Weights of a small GPT-style language model, trained from scratch on English Wikipedia.
Size: 16 layers, width 256, 4 heads of 64, MLP 704 SwiGLU, vocabulary 512, 13.1M parameters.
Architecture: RMSNorm before each block, rotary positions.
Training: 317M tokens, 4844 steps.
Each number is 200 + 20 x the weight over its row's rms, rounded and kept within 0 to 999. Layers, rows and columns count from 0. The size before them is the row's rms in percent of the matrix's.

# down: layer 9 MLP down (transposed), 704x256, rms 0.0504, rows 6-22, columns 192-255
# gate: layer 9 MLP gate, 704x256, rms 0.0505, rows 7-22, columns 192-255
# up: layer 9 MLP up, 704x256, rms 0.0501, rows 7-22, columns 192-255
down6,098,154,182,179,218,197,186,221,191,222,192,200,206,192,197,183,194,224,197,197,204,207,224,183,167,215,228,173,221,227,179,225,157,211,173,162,201,180,211,225,178,154,185,209,173,194,216,206,207,186,215,213,205,187,197,210,183,196,200,182,191,222,204,208,156
gate7,104,175,203,190,170,199,194,201,226,188,204,177,213,185,211,220,183,199,199,205,195,177,201,224,196,218,219,175,190,188,193,184,220,232,193,213,182,178,168,198,195,163,206,208,176,184,199,219,215,228,166,183,198,182,199,196,195,203,210,192,225,222,188,215,212
up7,100,203,183,187,199,189,210,176,200,191,207,205,211,211,245,209,239,176,190,203,222,181,181,187,201,215,220,186,217,211,216,223,179,191,198,190,194,215,227,218,169,215,220,210,194,147,190,192,213,218,214,190,185,185,208,177,250,218,216,212,214,211,224,214,167
down7,100,215,203,206,195,183,213,181,196,166,197,209,176,214,187,196,207,215,237,176,197,234,219,233,188,206,220,191,201,170,192,187,168,213,196,192,193,213,168,219,192,218,184,233,180,228,202,200,179,156,164,193,181,193,198,211,171,189,242,216,183,198,168,201,181
gate8,099,233,218,212,181,194,215,211,222,183,218,225,212,182,175,189,191,233,215,210,213,208,190,224,184,175,194,177,199,199,192,235,156,212,194,179,209,210,192,141,208,183,208,184,167,172,179,181,195,192,186,226,160,193,194,179,242,205,190,158,173,248,180,227,195
up8,104,189,181,244,218,177,210,148,189,178,211,185,184,203,209,215,236,189,169,180,181,185,199,215,173,212,220,205,190,198,198,206,203,183,198,202,222,186,203,191,219,200,209,202,199,182,208,208,197,229,184,191,247,166,208,189,233,227,174,205,205,185,185,183,181
down8,102,242,208,211,205,181,192,216,202,184,195,204,202,190,191,133,195,205,208,228,200,223,178,202,208,190,209,206,210,205,184,227,201,218,224,190,196,232,166,174,202,194,227,172,170,163,179,187,217,185,162,212,143,214,228,191,205,219,203,178,200,215,199,219,206
gate9,100,198,162,209,174,230,200,217,225,198,202,186,208,193,204,228,221,203,201,202,211,206,173,204,172,170,184,199,195,182,190,192,221,208,223,191,199,192,224,192,177,193,206,207,215,171,194,183,225,181,178,212,219,174,181,197,202,189,204,196,238,201,193,189,207
up9,097,188,228,195,225,173,176,199,179,209,226,222,191,207,184,187,204,195,207,193,164,192,221,197,238,206,182,197,219,193,189,217,194,240,186,198,225,191,216,190,210,216,189,176,223,193,195,196,224,206,157,205,217,192,202,254,197,184,170,193,190,193,203,166,180
down9,096,169,225,193,169,209,200,192,216,169,192,217,199,198,190,210,227,174,208,223,209,223,138,198,186,155,186,201,221,215,214,185,186,186,168,182,184,197,206,224,191,205,185,179,215,211,180,203,192,211,161,224,194,204,216,187,205,182,217,211,193,201,199,180,217
gate10,101,217,180,223,214,195,205,203,189,207,186,179,233,166,208,196,192,202,222,202,178,170,197,214,166,202,217,215,197,247,217,190,213,177,181,230,197,195,211,188,183,234,202,194,231,181,207,191,221,165,224,217,179,163,161,202,206,198,216,219,182,212,198,206,166
up10,102,204,193,201,206,177,191,190,175,201,214,186,187,189,186,213,207,203,214,177,205,215,173,171,210,204,144,213,211,223,166,179,215,151,188,203,185,193,203,188,179,200,183,224,176,198,192,207,244,223,202,200,207,223,197,196,204,201,198,162,190,204,203,207,190
down10,101,210,213,208,195,214,202,181,215,195,191,180,210,206,211,215,221,203,187,192,193,170,196,211,237,203,221,209,183,204,190,218,211,188,211,220,227,181,171,228,207,193,185,214,229,196,184,224,196,216,205,205,207,178,226,185,197,228,192,233,200,162,178,222,207
gate11,103,198,206,179,182,200,223,230,224,179,213,211,195,212,180,236,214,214,214,180,197,221,191,196,226,227,220,197,226,180,179,192,215,224,225,231,193,197,191,206,210,152,206,187,243,207,179,202,220,210,238,208,211,194,218,240,218,229,197,178,191,190,176,214,201
up11,104,207,207,213,207,183,170,192,231,178,193,219,226,186,188,184,211,178,190,181,210,182,222,162,182,221,236,187,202,208,202,193,183,181,220,204,181,217,183,219,229,202,208,232,171,174,207,180,224,234,181,190,186,214,232,200,224,214,216,194,212,189,212,170,192
down11,098,216,182,196,191,217,187,236,221,199,211,204,208,170,233,163,226,210,176,204,208,164,240,178,209,167,199,185,193,189,214,195,224,141,226,200,212,207,180,199,163,231,219,192,228,195,180,197,179,183,180,230,181,189,189,211,204,212,216,204,180,200,221,213,192
gate12,106,217,191,176,212,156,229,185,205,196,215,185,205,190,216,187,214,194,201,206,181,215,171,203,205,223,203,203,182,202,194,192,200,200,198,222,181,198,189,219,167,193,211,225,209,188,208,175,210,196,187,206,183,181,221,220,185,185,157,210,152,210,208,238,195
up12,102,198,216,229,189,218,195,184,225,210,169,207,206,198,181,216,211,180,246,223,195,213,203,193,235,209,203,199,193,198,219,157,233,172,187,216,195,192,231,192,213,174,176,205,209,167,206,229,200,184,219,203,212,193,180,180,177,225,197,173,218,225,193,182,218
down12,103,210,188,250,179,201,177,208,259,205,172,200,199,173,214,182,209,206,232,210,161,177,175,195,232,212,224,217,197,202,190,199,204,214,159,177,198,197,201,181,165,214,228,204,192,194,244,190,174,183,205,190,205,186,189,172,198,238,183,191,222,226,179,177,189
gate13,096,195,183,183,196,183,235,172,177,167,178,213,210,205,237,215,195,221,181,212,175,250,208,172,192,212,200,178,198,218,185,212,193,246,200,205,186,230,203,197,184,201,197,204,189,208,216,185,224,219,196,213,192,178,204,192,230,183,199,179,215,191,201,224,208
up13,098,225,177,191,246,166,199,178,185,163,187,212,219,185,177,162,220,193,223,219,219,227,217,211,219,196,241,198,193,210,177,193,201,226,174,170,223,160,188,192,197,196,204,187,202,228,176,170,227,206,214,171,179,156,175,227,189,176,191,179,234,158,190,221,209
down13,100,185,205,160,243,185,210,196,210,241,191,242,215,200,209,226,205,179,205,216,203,202,167,198,210,226,219,183,196,237,185,222,210,194,218,187,176,221,215,179,210,185,184,210,184,205,191,189,223,182,190,158,174,185,202,206,220,193,243,170,184,211,224,227,173
gate14,103,158,192,220,203,204,203,200,217,213,222,186,213,215,180,221,216,215,178,193,223,188,181,195,217,166,208,202,214,200,204,189,217,198,200,216,177,201,161,220,172,190,223,213,205,236,175,188,210,167,212,195,202,224,201,199,221,195,219,181,197,211,192,175,170
up14,101,221,222,185,195,203,177,196,261,188,191,224,215,189,223,197,225,164,219,179,239,202,220,222,224,185,194,233,211,214,163,211,187,208,174,198,197,224,195,208,227,186,209,184,181,206,198,232,220,189,203,211,222,195,192,172,214,208,169,219,175,173,194,196,162
down14,102,190,223,205,192,213,193,185,171,232,206,216,212,191,158,202,205,221,167,158,210,198,223,201,196,157,221,173,210,159,200,191,226,210,227,229,200,165,181,222,207,202,215,211,215,213,184,165,215,198,208,213,210,202,230,215,233,222,215,215,212,190,168,212,226
gate15,097,177,227,178,227,186,188,185,224,205,203,223,198,201,208,188,205,181,202,196,220,231,195,198,187,207,191,158,164,214,210,206,182,249,219,214,216,195,183,205,178,235,209,220,174,232,215,188,195,190,219,218,193,201,170,200,167,180,220,193,199,245,198,182,189
up15,095,147,188,182,230,190,230,165,214,207,224,207,208,210,193,179,203,212,194,209,206,188,230,211,203,212,195,178,177,173,192,189,164,216,170,204,227,192,199,192,178,198,194,196,156,189,217,214,207,216,212,216,198,211,230,206,202,233,194,183,179,209,216,203,228
down15,094,172,199,194,227,217,205,182,177,181,191,240,209,217,188,193,233,185,201,192,215,199,201,201,229,203,205,147,187,184,208,202,165,196,195,226,158,205,187,201,234,242,231,209,183,233,193,240,143,208,227,208,202,210,199,238,166,180,175,202,201,197,193,196,209
gate16,100,196,174,196,174,193,194,202,188,206,199,200,184,212,209,212,205,180,250,203,180,231,226,191,225,172,212,223,186,208,229,177,204,188,191,179,183,180,205,233,169,178,200,186,227,248,215,211,211,189,189,199,171,167,211,189,193,218,187,164,205,167,178,179,196
up16,104,196,207,209,176,250,186,201,187,240,203,199,184,231,181,214,220,216,210,204,184,218,260,203,221,190,203,216,194,199,207,185,196,170,197,215,186,194,163,203,187,175,207,191,183,185,181,215,176,192,175,198,186,208,203,187,165,212,234,189,184,185,171,213,166
down16,104,202,205,213,212,175,191,221,207,193,229,202,185,218,177,187,202,201,184,190,193,213,186,211,199,214,236,192,204,204,248,196,203,215,208,222,187,196,232,174,216,207,203,188,161,144,183,183,194,218,208,185,211,217,206,195,224,193,255,198,212,186,208,207,213
gate17,101,188,215,200,261,217,211,212,176,200,249,178,170,173,169,201,183,180,190,225,190,203,190,217,216,185,196,231,190,201,184,168,174,194,194,186,208,211,206,193,232,181,196,191,190,199,169,169,219,196,221,173,218,201,173,242,183,194,219,210,223,198,208,208,191
up17,099,203,182,196,234,155,199,177,166,183,194,161,234,211,207,212,203,207,183,205,196,199,207,164,240,181,216,184,216,189,227,196,204,199,264,195,191,225,193,170,214,172,173,194,202,212,189,221,204,203,187,187,186,193,155,198,192,168,189,217,213,207,207,180,202
down17,102,171,185,187,193,208,201,177,194,191,212,206,224,217,183,219,207,208,212,187,237,213,200,203,204,200,190,218,169,222,189,208,207,221,204,239,200,186,169,212,201,207,184,210,179,167,168,200,189,172,214,174,190,224,219,226,206,191,171,199,200,216,211,177,177
gate18,098,203,192,223,212,200,209,162,214,179,210,213,209,264,182,177,221,228,222,179,198,191,210,220,229,216,236,177,204,200,163,161,161,227,168,208,220,221,200,195,191,199,193,186,194,191,217,220,188,232,193,201,193,164,237,181,220,192,204,185,220,169,237,154,224
up18,096,193,180,156,196,252,221,227,201,186,182,222,202,169,234,204,217,200,167,195,203,211,202,216,193,226,202,243,160,177,204,219,190,167,212,183,232,178,176,220,213,181,204,213,171,204,204,181,213,185,212,194,234,202,198,190,208,215,211,217,230,224,224,203,241
down18,103,238,145,194,185,224,155,229,187,196,187,194,197,161,157,200,226,220,202,177,211,202,218,192,190,233,221,177,208,216,173,187,203,183,155,201,211,184,165,186,195,173,168,194,172,188,217,198,194,205,204,182,189,182,192,191,223,207,186,207,173,190,203,197,197
gate19,095,192,197,192,181,230,210,252,215,200,183,206,205,223,223,178,200,179,223,234,178,183,193,189,183,220,233,225,210,251,221,226,218,198,182,187,225,219,187,216,200,206,156,184,172,168,205,228,174,200,203,200,206,186,184,245,200,152,165,200,208,208,191,215,185
up19,094,211,188,193,184,187,212,183,200,175,206,215,210,191,187,232,239,205,235,199,202,215,193,171,201,213,185,206,200,218,223,212,241,195,215,171,190,195,236,184,202,211,206,198,253,200,181,198,190,206,204,194,177,234,160,202,216,202,191,188,205,208,204,222,187
down19,096,181,206,221,219,211,212,195,212,210,184,224,220,212,173,184,201,198,217,192,196,223,205,191,195,207,188,200,205,224,173,218,184,202,191,184,207,189,224,209,167,153,195,190,226,218,174,172,189,215,169,189,194,183,222,233,206,185,188,197,210,220,213,178,182
gate20,106,172,199,200,215,211,184,182,209,166,222,214,195,233,181,193,177,204,193,186,170,178,193,230,225,203,206,194,215,172,186,183,154,246,173,159,203,153,178,220,178,190,186,198,181,220,207,195,233,199,190,181,180,217,194,183,202,220,202,173,198,167,198,198,173
up20,103,224,183,219,159,201,196,169,226,194,205,191,239,161,202,221,202,177,191,182,224,204,184,233,211,197,210,166,190,239,187,178,223,176,230,209,209,215,219,186,226,172,201,227,217,182,204,187,216,174,211,238,209,185,218,212,204,199,219,194,209,190,195,187,203
down20,102,179,201,192,197,197,244,234,220,199,193,241,214,174,208,177,218,234,215,161,221,204,199,216,200,182,224,210,199,224,230,224,238,191,186,193,177,203,183,238,214,164,195,190,194,192,210,200,197,198,170,189,233,178,204,173,188,203,185,226,176,211,183,215,235
gate21,102,216,242,197,176,189,207,203,222,208,205,164,183,192,163,219,200,202,207,173,248,191,231,199,225,175,168,195,169,208,223,218,199,191,221,184,205,199,201,176,196,182,191,219,215,224,207,223,189,195,236,209,214,196,183,207,197,186,207,201,218,180,224,204,225
up21,097,175,190,216,208,179,207,205,210,212,226,211,179,192,223,185,194,174,162,238,187,213,180,229,179,211,199,193,187,205,197,187,221,204,213,163,226,195,232,183,187,188,192,205,231,198,220,192,176,190,217,176,186,201,185,218,199,203,195,187,196,184,203,173,190
down21,099,227,197,186,202,189,180,184,201,210,192,180,230,224,177,178,207,143,217,214,190,176,196,186,219,206,186,194,194,183,186,196,218,209,205,189,189,215,238,187,192,219,169,194,207,222,250,187,179,172,198,188,192,201,197,223,179,224,227,191,207,184,204,220,190
gate22,101,216,219,215,193,213,223,216,183,190,202,189,216,215,213,174,184,202,203,186,239,233,166,192,201,206,202,190,190,162,171,228,230,228,177,209,187,217,193,183,195,182,198,191,184,187,211,205,211,201,197,186,168,220,166,228,184,202,206,209,186,244,229,191,180
up22,098,197,171,190,197,220,183,201,196,174,201,193,202,216,187,219,218,199,220,194,185,177,209,192,206,198,222,201,214,195,194,196,215,197,210,193,185,195,179,190,193,174,189,188,208,197,236,226,202,259,222,175,191,196,190,214,188,203,158,217,184,198,186,187,210
down22,104,220,200,203,210,185,206,201,200,181,236,195,214,198,199,173,203,214,211,237,172,171,182,208,198,205,234,205,211,215,215,204,198,208,191,193,212,168,184,188,243,184,220,219,209,252,249,164,169,217,214,178,215,194,243,206,216,168,235,211,181,201,196,218,172